python train.py --n_layer=12 --d_model=192 --n_head=6 --n_kv_head=6 --head_dim=32 --d_mlp=768 --vocab_size=3491 --activation="swiglu" --norm="rmsnorm" --norm_place="pre" --norm_eps=1e-06 --positions="rope" --rope_base=10000.0 --rope_fraction=1.0 --qk_norm=false --attn_scale=0.177 --bias="none" --tie_embeddings=false --parallel_block=false --init="normal" --init_std_qkv=0.0456 --init_std_o=0.0 --init_std_up=0.0456 --init_std_down=0.0 --optimizer="soap_variant" --lr=0.00557 --lr_mult_up=1.2 --beta1=0.95 --beta2=0.99 --lr_head=0.0115 --warmup_steps=200 --schedule="wsd" --decay_fraction=0.77 --decay_shape="linear" --final_lr_fraction=0.0 --batch_tokens=131072 --seq_len=256 --doc_mask=true --train_tokens=551600000 --steps=4209 --dataset="wikipedia_en"
Each number is 500 + 50 x the weight over the matrix's rms, rounded and kept within 0 to 999. Layers, rows and columns count from 0. Numbers have three digits each.

# layer 7 MLP gate, 768x192, rms 0.14, rows 201-272, columns 64-127
395523414470574545515461433497554518535488501525568543543410526459473457604625492548539430521533480422520440476448418457521528516469482588407516511550657454396489431490488558552491444521466422
541432476401566506517514446565454558566560516409560449530548531577505511532548501504458528532516613485500507473527506448464507561418503535588445489494490535455401553519495492504485488521534466
534490451622553511596546444485553502502430536436470433476459448568508504548588552456427577484482473422466460474470486494519465481547535542514600512522504432480538490492506536540576478511476505
461406495513492520512484471462620463419463541452487540515378396512521535474425512467461464563535590463506468490602570572502510411434521512464509569517485547444475564580486571494527433510521415
489512552459500578537490578485570555466628488479510415517530482445543450538588581464524510540452535583572521429552552540441457490502638487470451433555503534481452571548443399461463543470533499
489487507481470455508469569565511405449460466496562528446514503493437467500423500536535542491503427477485440555533622505602526463453474537447461437570443518532552479569581449494495443476438448
542446461474563538516498556563544558418440568541547429514582520456474448457467517533519460553591455498510539473405422497429544504513542536526569455516518482555531516471469495520596565469428450
481574522456480503527497501453567511463496552485557464465510548550524511485519579534569483605440528475510509477489443529399533492573463349499477611511547473470504548672443515596535405490474569
478535519495464567516523513539506430530489516477555497511517643556577560501431507397443500545473503502414445461560465523584489446534466527491491496472545475498492451484528459546445488490577489
499480437539462534507572523490459449487482520464490561473541499517486424530540552435487504582510499498515478435519615460434565502545498455480538532462545554621449462499476549551512486457510551
460418433563495457511599526542520492615513488443499480500422526507485396415446509518474561545464480524544485538497448544524582557439548477540553505462503586451479503561467443519408519444463499
357506542514441538380439489522539449439545579514461575418443481531530513595529414494567493537395504410499534469583462461530450410399546580503509451463477405609462483518574482470549427476457503
520508559505471386483475575481607465481513492527610576494438594548494517559589521498480584477556434535551596546448516593509530517461418499462524488555450585609491453498469514489456465530552532
482573518573504506462504541524428510465523554526466455479515454501483463516532508516478525546490490453488480494527437441550546492475517579497525500472514477453496544526518481574460510514522529
572565458487494389514591537531564420475514478427507516551454561445469448481506508548542494438483467489515509539510402549485566480515444538457515561423480511485448453484474483461511514454511482
509436461503424428542462439535557498429441475570538491534488540495462496514518533506523530409517473500529473511539534574541412467582542467412480434478532510583455506520514571564543518542516508
536496434445463473491550480420468547522388499467448484510496504469434485546407482481523493581525588542580502520509556473497526499522514425601504484549523458488504499382484420453493465540531449
466477532513496544456518634485544499476549570563475617491492559562404568528433498493485500468539485500513573520514493542438483409547460477490499560509447482562471427433520458468559454499485489
528503443517535475508503490423521492521491487520486513467540464528508581573495553452530625577510439536488411499435522521401489549460449480428508524466462573431495505467601550494474493579578533
473547534518559576554531497500510459566551438509495545467514531534517469417524515481503515500521428568492624464547438493351480494512595563518564537624573546579514485633489599432458437461492546
450507536522555471420537618519489652462485531515472506476468493351477435445405494485540426531495499474584463459446546559475442516495467552449530554530461524400566594389401508512511494470602450
487504493512448485522555517626543512533426542495482487479521404535453526482514506521461619509590603448533506543511538567503536493530567504560499535544429492572537571469517532586555574573475504
465458521391458532438509439422609542547552625576480620560478362528449548467454516500538562426405484584440603491545525475475566518440550512443540464476583536522516551470469503494513473485466458
456551455486502383566406486448520541450434530543481542490547512452505499533400476487535587453445477493509539482454410388470473519530442393528464597519550550410511536521517474459480524520496527
480454555505503492546485457492556436560358573578382529449470538544586600467532498506542568522531491466548490568440495472531512422497459548528604493504539469471465488509554477508448557580437555
434403431523530499485508471517485470510418442559577526491421428501426557492607504456481482399493480555420615542483490501487480439387463533525437478378553558411507558481550493420432489468472489
494475531528550497510395501520483477394480576493520480551462448499506563472475475461408441560553469460505559613538491482540566493468529481424479488479564483529563499561585465519495454504523482
422468445504534458487483560583602557576478562503467460484544560560444526512492461528554488488452500433479560520385483550488480509478456462504545566468536491527509536514444503548478476470543455
454572515506501432489577485443548555490504424444460562569496441457552423388493493471452543441551487471567407464507397514445456562548588441521392520515443421423413527427459505496515570526483574
452478475375498491460448445442542496449441482506382483549368497686586486512514507530560507471433590505563605466478491487538521512428549590483515478471499465477471576461524525465481509415512436
444465453488553515498429559482564478433545457534521448468470465443503589551495582525503529523443532476516459525481466425483423496508496422497634534461446461531499482562474524586521582473491475
505401493427507533497565494500519489476440518450551466440497432493458348465525434499533515563608528491475514473518478533550474532485457502443466504558615456519537573508557578513540505485521495
549459494456421490504423599547550497500454514502409423410500606479432492478526425505491445508511448547636555614535458485483571480534449434433542427544541518515530534387527497522497489432595527
494434561460462521519568483507555452505466484517435428551432539482592543489469482478530505475382592539429534437465364518494535479480472482541436479503540405517441480614486546498614431605491583
470469538463546535519456610406560512440525478478454436405462548562443542491446564584536592575494458508558558459495587546527485594568486526486341467495522489494457484423572537630457426443481418
402500399470492516577476488594464602529501478572541479374548502518507493442485522489469541477456474435476544495529434551502517514469549544491444396481443482490439556492533537489434581507482588
448452522457413590540469448524603534465429398567493516457509515537455574492557618522436477446509376394493517517521542529496489573483574563495541577408536438478449490512524431460506501489488578
476424419581482445602417601446507467511550516508483452511513422479462588391597507550454540501538552494558561453458511542487574492414529455509459542526407533597615449468532602475453528560447488
485455451366513439487485427583604444489388537474520583534562474447451491415499519468556551490567458495536478568505510629518560489474498481459493522508358501529540514385558473573456519447616493
497555505500508509482435538505537543425516479481470533516558458447526506476488453460521447401486580495538447492487521544481558527469544510556502449518535548475479463474569554432496548507488522
469510455574434501412490454495559557476588544497481529490561493590559523484541456438447588531596588437425536497537575420477513557510518486399577499444511498564467489526439557546530502497463361
428548400522499466480511516476529417511559618518505492515544470455535496490563591404593531565527457452363544527438512512485441492479519490432487565521511552577504561451532608521478482402552440
647439476467435538470531490557563488522527541582590468487510403491582608527566540512564484594415465481481554510401466496470547497581481398545455463518499505478539547516426602512559420546454561
397498592419505629595505604510498347544433515583521399518536471364534546408492496412482503540501534543559502496535497498482455560451487482413497477546505472453507547478506390369471414595589525
500524529393502489494501574464526535552438513444399548456608376427483455481500499403563558520494512470566520613533533533479459482489458499537496485436498466463520580498460453495462530502459420
463578514500527489457480500545489451472486413481536484471485503530516521507505471493559464422497541510502581451532485468501463536483581488496508476506496534476540519512495462488557547482512512
482503567532506470537519442489441534577563435489435411552554477509444532435607413492472459516463470549457515500531486554520537593548584463397547408521492467492525482466518459523525511478580496
519534477609502479557509582392466570533546554598515486542468526447515467450483553524551483437481461393499564552501560528490465471566511531516567448522561487528580552471546469544421538396479549
534485518416406478525538492533491493501476511475480546550478522440493467526418483486474487554480468506573581485439515575518530561498542504523471511441470463455455506514466507445527486483496529
529487523406459530564530540505505509515585537480527432500462527484545513512539599502478557500535518528498435540464526616542493508504517460477520526462525440515541436435578486613549475504560459
522513430477492467558501502478518560450483520522544547464537472541468553438525442513534466547507453511435528551465537517473476421509522512507499536461516429595401495512518498562429489446408527
455480448383476463525483529518428520548534472570452445479511516610499362521375379491455531460500509505434446516523446447449510522519465509519477463496501481457460538546532480521472477451468546
558487382528441381495459434555515553575591527556492531546479429444490510482541482439540480515474483565596531418562466450459593565599450664644509516410532462439521400536493510465418604488548574
406418442525447444557420587478507536497497531408532470452576447578442382527586480459574536548475418435532520487541480503646529456601536611550500415490519551485421550445512395587395499573468401
420554512515559486518503599547483427600556569512446493506536437485408391557477548269502470450494435477509472417492472503567453410540494566562559560560488510449568518569403504615489565453442495
389485572513374470563467400490572601550559390508484499480581584467487483494446491529527566502458572501574480516529491480432497452542490472489505474428507425434513454529558473581471480536537566
445481520462478504456531543494493498545427438502418495535419489570474440568575491521517486576490563487486537419500522510492510558464529557484566505477502392538342470530487488456476480425442430
455459494506453451550454546499449562518423407482518533567599525531454509528455497546522494510491556517495472552559495546518476457497480586485537507474487524534478498480527481578467514368526529
517477493428521477456602490542529541527433601429535533433458575518552490386488536460518506442476481539603550565516514418507462476528505495553571403583598544510410554410576455476453521504504530
526520523479566494486510520520485445424492534505461517518541568507597429466546423566440420600485502471458505536469487437477510570532418421480547516638505506527420458449531500540522620501572448
466457598515468527446532542512538447496539432574516524540489464476456486370453480498493517503454530478468530466503499508481543468466426528516469467467436468498632522486514484475545523495444464
518444441457566484419555539476454505594550561470471534448554513454523589452522536402371553463482473513513486572439438547359551507434538491385460372492488385420468553502453526454504474504450561
495419589470475539495521477539512494434519480432498516587522500511495522528444568387555513403489528492512439506520605640427562493625443433545370482545407457528461557452368507565446499456404467
463553395399519563638540459484493441480506469484480453450516496541589558432552495427468534542534579526419454548452490555541410522528493510500446499432455462551506575505475547523501556398453410
513447496547611444496523475511551460452499622552546470547508522455456507559461515445433454539557566515584441573502502529508480483478499488513512478410521370584565620452476423463597376521525469
455508520473553460481504477497522451506467493484505495486561542557477555551495460448489532547417424491411561455495572477483477466492463522550509455485443563495493520512547433481489551455522507
491525550403559502532501291556516512521536417543508612528506507504549530464683568456478546516423649552463480484595574433471450524546516537460510466572477445543438527425502624477547486460545468
535393516487446486521481509569510517519468484548574485462456443568468513528455458571433559425480533552604424469420520476493557428426500553475584442593502482482455545506509545578475442625536504
502516524474398503535460433574490440551498408462546566491468504622536548504449511523547504460503458569438474643551482529463555499554409412589495511503523432593483508495391546487536555507510513
420498429428495458458426586481579466483550478548502484559379462567490497462405563478487541567550550446519581485524451565530555491494415497498493536471508469585545617494557526648480467536509494
568489581431562563504523494531510459533394455461460496438548432499449400599609503553482590481502491631547433579483505457528544519476509497420509485495505519499519532479516548571433462525502359
552537520432573500538529488476549513551489482425542606537514479504446549470473470477550491567494443482521485524535539453507475597572533557438501483448547562469528519538513509515524517496491556
# layer 7 MLP up, 768x192, rms 0.14, rows 201-271, columns 64-127
463464527467454574590470497482463454481573448476422478459540526472448563460380428482565482566527517508473522569503578555467490527550457477456399421478585533428454595442526479539482475431441649
486515496526481414548533498413480467548510557578484521481479491492515535445519497480514442391490517458506475566563486515468546475531555479451492507512538538429514421474486488482475474432472566
535417458470539524604465490459439580425526484540526442526542431528384478482506521567519498535424522496468494504452453560479500563507535470517475493542500486604528506509460382435415450480549469
424528466402490545549447526559474479569592556612496444539485497525612550474506432534507544494443558478612582410399514596532534476471574580532465504466501564527388487456466486534513549488461538
481368450486493471411421579503538582507633549512563554481540507439512432600570475499518499538436416551523482534447520453531508487440467596567578518517459431538565543511468428577438555477530508
507530359468447565530504477425514477441497512473548458506509492490463542496488468467544468502473425478569397460509489474554526499547509403458437577515534569353517489510575552568445496487508525
487530575495492447456535435565495489490489554512560484449555401450583446504518501425569463478508514562426515569533575441539524472609499502491543510593515518534632504565493533468492541492473357
536494505423513465563564412525457438551479528545455557516537592428510545453518514497473460499522607484451558496406426442543472536436469511478492574550570520537453509388483566489532435550534486
473540471444486572519495428519426501485574507550431529527489423514543512521546460538516520410459529504546552510561553528502482457447499461508536534503540480492487551535587541414474442508428534
477594516450485513472468516448463509570612381512499530528495504472478521468491595488538492591515435458435505546423443517568466462477520489434497565496431556625549542561471443513551530548456438
639591512467645425509463584482517480509499583540527590496540525473432573549521535466474520433453510554470561521475536553482431484619473530424497491506448498532536474550541461377475491669506566
481515557510547530480528412438510429488532584553610514429442473488577410527523523520514501525471576435552449506580482586497492490455498474559491430521583435522462451523579443476483549406481482
530563541433430478426546556543470592487444421445601501524540383494518477516600437482439561478521526428440438535462558490494531520456497492528529505486420418549432422494406558447477449453443467
467566590582477481425577529563562511438439428470564435486490462515545528518475534534526434469507530473517509510522543386480567444486460454530504437514548452530563517517496506538501568522535494
566521478493371497462586478471575516606571596527562517576460574508553492474496536460544427552427535440472417494534480524478460464431468519463472524407505527430473537441487441499483526490523566
525598454477363555484465516512441453537566510466504488491480455485479450542468519500490462494478505618560535582534406518529529576496546549453509488503487491566513583461498450546462571497539499
520549440431503470468504517500544471516462448520540539498563515499595475525567415447519497431513489575558515479532437492514530466525540463539529589476497514525463485480497511551497472562485431
491444468513363502505524558401536471471547554465424525495450502520541522461545512551471481484532484531537553414528551505511490525540457487454490490428533461507468417552530486565528486463580519
470491454600503488477541528553482442559471544549458547583482475588498516580496461479468556514428570504488404477526502481467460506546485501501455482446534542488504535539488491468526518462516527
506562500403483547502557552509481472530562495587515552436472529460475495494547490503403610545545547464438467484489540556505506457555516471538495538465536434497426516473546483466601582487489427
503434494523505468491467553512409532520488570457463500532432583606525441448465568531557476450362458523504473456433540434474467473525518381569468510498516471484616450504488432444532564412485465
482587494582558475538523419460507457510526606375443382566455417583531549557514495522595471510495565446568531512478479488443480534562441521443486390446499454504411495550446470397511494509481564
467511474474566453439525570503583438583518397558528522443465343518506502513490524548486494486448473559566544423479543585482523431470539523520598493408393464564546509437475509519379489564550452
513487566626531581473581487508504500567496501479442443443453432454442614444437566578554516463490532547524490478453486517482484546515490531581547542487510554418506465510537534507564426530478481
515481437526539516433535454521524502498452480481474558545448500490510420464499501521581549513485454578479523432527509498536524496501430526460372567528565526498558468428451588525465423517471385
504462455495410550491624523486416476527459470619579532495414524431458499627449505536511488464512481464420533448569571545458462501484425542502475452436503509521523516442560566552463544543488465
497462567472473506477395538491557466433564533558459526527525522525490402473515558541563509465515533464424414549479616466425429559483485471433543432469491522536526451507481413487553530436515590
531477486530587540466495585504499422517523436496447452477510533553469395509478519407470500578455474397507528529467489452505430485488451427512421530503434453524501519476510462508503523548552479
525508539549493431515519529581491503442551505453594526531613501459583532555499513448430449528458510447482495571538532417557427495465592517481525460569489475542487505524456460438442410469490499
475534542433485501423411522603624475501490543495506550604456507548453461542468508391545536473526504550466496507571575552542396507492527559525438470505622511397480458509543532589525540539492501
462486442459517425511546502470465571401505515486408528538442431485609489463520467453471456482484443501439491445539499466478448520499516501575521474461493508516553567515502371517533525452387394
442462565525516514497448449579480497478524515588503501632494499471470508517517505525561505556641463526337500463447459467514456596472506480516491462494513490519523496494465473491427500483545469
475536446468471507438505400412511563501549458572548575512481518411535479583521519451496566542514509504579483475574450560466555570510450434519427497548496513475561447436478452489533475559444410
399472500509515438496519567539485463628546532496449530474433501489519483530510394576524496481482473556477509476517539478535506464503477447478504529530421619493479465550483528490481451521553503
454505528504523427523557552534588532540537551525441451406538517455455460451526502581531547546563560588509456447513401393594459438411466477446552527476459519502447493500532603462490527453509487
445502559506459402503510454517533489622535440508568550467515530474511560481523554472439524439543526478463473473427530493480506446422396506524478506535424458526489613529598445527477582534507530
512569507542389389598567548423478457546466458579524477450535481508524548521544518474492383502570584401457529503411515464433541488456459523533613513549426510493460451480590511461493513494520481
510453549552590487553524605483541441536453499427427501501532498507548455490608541485485577602527492406544574487509543554451421619420460417434551552505476506432446459479535538366493409609434580
469593542410480413457415483548518492523448498451635579556493442447356538449431464472461570413459437502506527449539504567527463511467449479528527486497486510615519534499533466536561480417492638
483496434492437503463441488566543636411512505510464482547499511538467396530562532551507501547481448485440443463430516492552495495465529485527477465510505515504488463522594449533602545476451552
453529459456567489514531446429496481514491476471496493451440441481575515458562467563470495587460575471633493491513439593510558499510543505515532505464533530520509495542537466600498458480575393
573506435427478498482508469438506487440521509480467544479395452496402502542525477509541517568638526522507483433474548461501430466408519515461541535502546528466473495528499524455473448521444395
448466516539537486520482479546461464483469380525600494475562538535465547569542499566462463414475366498457412470434458447380452471487533523432485484537558476410516444466569430426450621534527489
511446581514552430492509498536500543451482569599517464407469554517536547534485477527450427494510477377518485497491572538520525442515521549549469386442504473465540469527536547506511395373418503
409436545564481509604464450465479488506432429497441525487495482589423501553552519443540500543529434509468552480451429473544511438541604448578455582594534565516508444437433511553522520451529479
477508529517440516536434439472549524496531460524436475427533506461471593525511520456522481584528469528485404508564465502504446507500436464503563451511439534473578487492499548497497463510532400
469438471571515475511548507526536508442421493436428373530463492555407489483402565430519508439454552497447494552538538528534484554502488486458513513511444537559513592539483524426480472493487437
514469504384574530484417466553529533509578525563461493558535467553439514551490456495457516543523514503562500520440529514528520568544480558517463566514492526491529530488590552527568514478472458
525452511509506437449505497488566478438466480460495559489555511436527510527513589533455504429499467536522469533542530397503504487531453463523541396530496513558439422487490551546443398496536547
482525459482454534494482518413498383460475520453498500461401561489462414488561512561444595466547506462600568569532496482566494398464521531435547445518419481512503471424476438522555535505529434
532509508549529555458455500564473435548453475591554437612562538506509482527429540500479474481539506473572549462533544436525476435446572467507478525504540562451475525397468521459543510492550468
483401529543587477455468487462451604493441506523524485476543458548516497572563509569543563425549523490539495408444549526452463401423551439491464506514424477397499464556569514556461499442549491
539417469524497473549507442391548442576439503474541504497502499512388503395426436580563541469463458517469503463495455480386508558516508552551512448466558425471427541417390423447515492498540463
554484553493495475551459399506537404521597504512506502607535542517518580509497482404561481425461494633505476530455512431547465519481419552456524490582492485462477596411512534465495484499542532
484554437506534464514585559590496545540530507485445510510548423471461498480525526497516424471475447509594436517425534526493471453535452590500512440416465456473515522462504430594459544527547439
447484453552552543489528489445469455578509402513584569520458462481494608464452659548506472454449439632416544439510621557424555604554492543516483587497511513519506504518495499429570489445542600
541502413537465493447489492575605489420624607506532486479481496391490484416524447587415429530422482529578492527572439552469481483472451429524597550484531483543489471483464400495578504456462512
539602495473576520545458481483511501571480415526552584471538498546494463507447504482519545508454453517498408422474547594493543460430490555534633503422395505442514459546516571473459422511482430
415529544508415565531480445529454489588541519559544448457494467583579495542455430492474441516475489527496479489497476483542436566540543428420502470441514517462571490475500478495548544471504496
425568528450419449470480618486483564496437469510481568450535486444452553424493515452548503507517531466511448510478507554433512513473493508594516426556509558563469411418521414563506515486496389
560497455532570512504450494432448521542450544457492527583408532472556451540526430544590446472508546510587552566503478476574432449494446420473583515493454410474545519521486531495412486551488610
456452501506535580502577458609512520482554424465443473549559480581533519475454604440472503412528492542572527525470415517567584500429432437562441460563481422446627427536508545629491481485525448
471481478487462536533491505482478423531582378480439486496451469517521540430393442495492431548496605484472454516482565543438550514434518449510537523621463538483516487398487485533536457580462479
549441523427541503561537533437473509420528496579489470438539509583505471495489517557591455614524449512485469568515470491482473481516482535482606495517519448431534437470535512548485485601448533
503517498429481514570525422431566516466487505536519490545503448470442502500558446459477478404407493600537489541584414519593458520539617519643454476461542482460472597531497490513523491517422471
485534479532522412546479620420520540491489501533582464387478534527426342534515486492489422471532568567534485460468564528545625545454475514545515440392505514460537532382478564574449523444621507
468468457519494489423528541500483483510435602451499432506471496471468448497441501416478486433534460450517540566502499495546537489572472546502495529513555535507543465545418452447493491576406572
508437505494469499521365483421513487372561386540516526523520485648409425486535553561534521513385465464477413527399448441567610523483487514538451537547562506507481486446488471506499412504521522
500470502461480453542519559516459456477572472516463543495518613532465408520468465544510425528478547502531496512398488497494469503502452494473510547527575493531535454435460467487532605497521545
494450460576440435458444556517496566471480532502496412526580494469536506578511498465560403508541558508407498523574441448456524421497586479411580442498534525518549392466489571432537445492591567
426462529536525497514567495429479373484480577528503506480433551524547465500432490534460517525456632435505482505466582430458559523538489552526473455460630459608488479471489483506365480579502520
# layer 7 MLP down (transposed), 768x192, rms 0.106, rows 201-271, columns 64-127
494538582505537483444430506519503498540473544530521446490472485585444501455651476527515496524557473422541558621559553535446527506464517501565574569545535491456496470414524538524422529459575480
458454581428531551508464387566500463548550503417558463473567510503574497502540426473423508622522552568491530499499570388507535566428517569517469518527496505471387589562448538524521490565516495
525594515519494518486524485506499530505537535481529523529423439526359490476520431461429520447501548544517532550563491436428542491471549571502538508624534419393535522515459462512470499413419477
497551550472472476407530508437543520479491420425537432510465471480451617474504454429541432544432400480528455583473562516458491538545496497452485493450495456521533506496467518482392575598660596
522482539485591538505468488471484552478553498485476381476481552448589498501433532472520530595485462512565478526547533562436473481495452662532436474535464418569537458546432394384515474455528465
521465446532489537418474589465530427535451503558495474479443544481521503538455504511500525524468545459585541477491501501503467444491431519571461450536518451504492489490519436520536553501472536
512600482571511442507492393494463525488662492524500449494472559512544519545539513557396450510416499470572520510503504498580510557564566414480429543504403477488522573523454618370498579441393635
479485458476539479498475469453517462574501373571529478492571580410489460489471540376455596445461478477523537513477467506517556507425471448481499445537470495533496509461617516412561431579570513
534522447492502431555543581574534510423578462536544494533457434415439575494511426532582555505454519487589460468476537514457586425493474475543490571537565505539530556568584503439508474506491509
551581526419479479473405451569541520510542401534590500434523438472468529436427562527461480587474545480520365546471468528565470470480544500454468501557470548457474512449493486436541505497534473
516503451380587482498499533461487482502500496426485494450538491496525488465510601483442466515490508520482519535503499508491443456498439611462424477569534490477496477500436488577553474536612463
474419462508567582554550521571539507562489482510511592488490541569471383555601539532499442525504527567528427442581437534475520529464533457468502508396490487549496442431471532511432424460534517
473512566436470393482568512509452517507494452483506507517532488542533517513498493526524434529449435480436455477511405529549529530443578407448450459473403393465452500477580469477426525492396537
489420511538487569467464484580448517517499554585468509564550511515521418492438536561448493534461497498498546439492438523528554471374488458464470468425523425481549518498552458510540479423427571
501468498498536454479578487479486505475548603571489484471431425521511380458506530460649429432433508504537532520607541563520559403512525520495569456376464526506533511431517458483511477365433621
534494491455406398476515483554467513475534551494582507470471519535568438510402550407563471402549452508477487487439542433499519560514376539486517586563496502486527354405480491562494479475575536
437458495481576414555515549515497485391530530616553583480407431430484509444533583510450507508516507420573484358515518506424513399478487530518504553532507482525503462422475481513502493445436480
509445572480445579534462441540488531428493473537509553475457537490460511469466489515500488509526410460583540474496520579450485466562455467525381538505427526485492563556499507416577459491346587
459415515565471398512480561522453523582490493531472472476512554415497501420577526467526539512506546435542496500512493489458517571548523501490449566484618530512484549499521499526527570567505462
432507572442477482467531535587454394482520536456585466489517449531401447544496563407623481465548456524488538378507522503475497517497567533406559519533541472526454462448422532478512450470442556
440499517551523512533461542552519400488561549461396496547564559489489489533527589499498533493440455454537537454473561556497523404580515525520505531431464523453527415415479467495550473511537571
536612498578505486510459491470534478456452552483485500572452382577481525537623487469573438473560455451478479516420558456466484485500463517571508381515413445511470513520428450451492445568464572
564433467479527449541550397425504507549607495567510519459543421552544449445548479463434554535457445554496516383502444465533544519510511447541526536461515415472595479494507534476528544492451486
470396454406428499410499463521533476456472515518517457444504484510546484409414546509512387529514493538498477495472494612514474519486514531558567509489496489491538415488492416573519422460492535
404465436512429483393568518501508521544584502508465506517459540463563423489591436559594496480498480497542515547489498487503527517485559585440527432578507492540438436476567552580535536499506424
554412428432486507509509447542459559546456532500551495442460485547463584526524493557517491413525509472542583400600540502518451488568443528483426447474490476524532475501604405454525566626537547
509529521414477481524506520590411535485512508469548499562515542528420508573542473552551507520451443635563496456465447490511595528502527523464473516481411482508475522564591545476507522497524576
502382539466558538510502591514431458467474493570514557513471456497436551487489507577522521567489477450484537536435492471584487500503567589504447500465484472521563492533436500458583504517598507
550629517583420580473502388492496494544511501560602540568442501465556433588426473424455415534510468401500463463500550533540448469510507540493530550586547481435456540532563451499551515496444487
580431495500453570597514480517473529552448489476578443532521443598505499543488493577544426497471486492382494478543487485513551582640502460444463478493555527505448600581537563471509503495560452
529565445525507557505484495477479597470511397487436486494494428469488571475511554515508482477494470402524382439489536541507514546540566485425459464483580501543534450563369513460462503474575443
416437458621460568508473496514481515434484558499581570549495587464435585524501574444498508461422428431388504457594503514470472467533513456554417500566566567531402482557536439462398501497538403
484488521448448505528509535507538540403483390581494537525461472458557525463450479523450493592587413493412491469569507452581493467472473552444496578486560408565464489544490428571486512432407519
615384474475430444435559495485502547480519501460501382406488541490589514448488437625501583453531474570483556486555558460524572496487461421525523494535444453461469521491481498459497410503499500
489566457588486483532454497566409502557515476539505507453473506508472531447638391447496506459524497446436530559511463566507542444547533592385482577450396552454505496460356544488488503536439534
436446545572475557472500439562459474482500555473494590574467465526466632503527401448556531493417454450530443486472441421475497400500567501544539475516501514475492467528539549509574544484363497
663494586545534488610522463424428478532498622540577528442578456547510474517464442377498515437455513496477515444456537458543616478552399517520546561563465555593440467446492533504608468572414486
529459530527452452592512471460396540624442449529455555573495524471498352502658553506512469547538490520559568446445522485461457445550435425457578415577478525464519428582546535516584482536461485
518556488487514427538466444513592536465573487459481510413492583429535437522503529508540451502400510416536466492614474520513636534455462473526565514454593468548459456509542502489499442446491498
545465586511472588487536556497445424542512496480484563571435541484447530532505531498556519458465459553480458399479487600534498486462596506456552526492562471548548484514643479424506540464505487
490496456534521423498583432534546497541582432540586585515444533387507416494563503588538449560585458489531538431542479508491495541486416497478485519467539484553479458481509430448427509573569521
518409453483565501528619578543471539484489532547446564467476470520491457534450490508543500478540480460504487435473474552527469491496507494472529506564527566628461550484546612570469489577440429
469421444487447485527414562459581537435351512473510496453459555484535499337412494524421543483561608564482540506439507448585524568513548508441477491524456526455566448476551486467544541493540458
522514464477518521502587404475476533489488528551527481508468582488550536502579479438474559552531450498485546450527364427497515524509467432503481501539398536497404603557461440512422488588515473
513494547526443455555490479533511441575516368542539461487589586510517465554456531499511521568417414533488609495478458537541479481478492461518536549470588532441495547531508500578477557474512471
484489511513480473506463484514441431510515536505441521535452478502520468486538438455490536492439432420514571457436516522545515491372508497534564531457453476476572495512516470423539471440484526
492509519541489514472451543456471427534489482521454515578418448471539533503579499431528474517501551549436459589496526498582436569461511516448431472455549485430519493516475467452479481453547572
522523530523484498551516540441475503488454538604471513488505602479454520535461598548507464402525450459490548555505471578541419415527485504483565593521587466533529495487436506476458458443535538
515481457452499503477456426413491589459468469445495440452530421484501491433451563507488474458499563506473507525545481452502481483595452524517553536559560518517450485524516498545536483474684477
441426505494479551482464438532481482453486545472492502431530518521475417540510514507478513478571477495574490492483551470469498522534489443465489493446526542407463466476490473354523488535469536
522530510530431533506544481477523454580523481541553501464474561445476467493522504531518494482465485552565456457588438577499553617557520503507569395589425495531530481443460528482507561402461537
493567568510519520529467530505563512550513544534579486545543523491500541444548485509545449512526472530510562478464398502469599444585499656529459521485462426526450503489457524459554476473455480
614527535529436508553419407606578502447499477528544477446536457532442533472574576501554495535502537475571444586498497512517454486494487556424433482527582503506503467481468441527527412480473483
513478587489472470438422551513486455639529454404453484495523622439453614524598515543565433513465498438530499515548594572485541513530498499566481436602484418448467389467548472584462542557482551
584465522478431602509530431469545459461511379452512451546435544518528575447564399597476601525548567497505500572531483477499548563441493437404398417489455487579435504442521518452531434545513536
475578488461522373544425448476553567465528435512542475516447550522470578563435496541537524533462488577510434459547518480560512457480525396603576539452555517535513455470563552419559532452547466
434527513456429416491532536520492400482482528495512502547515465461549637498485610580559441442520463457505446607514462464505500501573563417530411536429462521493602485514557396506442462479538465
487597515398486486508508496393459492446580449531535456396517379536528510382438577537455545510552477423503553453459486509511456608557427432502449493445412484509462466440461510471525520513507607
522527484452474477495582462485514579458564583504504506549325540464495476485471492576522515482508606502485535432443492523476435537592585566599515470507502468542501405477596490569545554583575526
521584454498494442538482446510465546438519423503506573528421428456478432467590465502548543524546526504491507436507466544603432575533476485423396564530432548481523494575438605465500515441384496
479553412507532566457481449453563460454519545463548434490517536469523462446536551462502489493521614559501452518551555481432447518561437465491607477499431486558492432514558479541504508472503508
582508453452491483444510404509391582504573511531503384574465486495507469514503554560399551449471490586525497483540489563509496448530469645410542373536387560427571454489458537449560509492454618
535513501506475424509462400452512547499499446510467554448540505518498458557531461513457467572507452515556572406494518449439413523568551509502450520377567561443582508496626612449603526514593477
471522471487492410497575552490445565570547473490444500525490507501573556389477470379357583516500489534502489476553481594403491466468455530543390555429435516477555482434507522532504487482564495
537498500481454381505557466477572436465433472600504419465380523529484490476564471475490583469464501436484430536497495503545635491443503547527565491497615380563457576494478449456448482487460427
492467500490454579560480543532445468564457530510487416566479466507417463455496491437613585478481435529500401497491462541566468526564504441427548557530531495586488504503460444495521554523430469
544479573451534503593515324558569566479621422533464578475458524504515539506565548551500517590400583555470511441511529507445455519412495456497505445570510451553401571509574628510536517482588452
487476485505481500579445534561544459504495488624514488480452566603418490476486451503565545530486454460398494534487539522545508579406537529547491547459552483474515561549505455500533569515485476
380470498562434511522503487513578549489450491506541479525515417487564455503488570562440485470498469460532520502547449464434477499607467528550535530527475512503491505423543576471502493510506415
500500446552445454459547495528550490557539485509542479460447454379470547486596468478527501414509471439464466496575492518502481498447492470460561497567408506481487465557531471511531537477495636
393431485456495583556537445538575570475461573436485481503434479561549401518563517490557447459381458492528493439470478464461523559443468505534531419494502530532444438423536437535491509447523468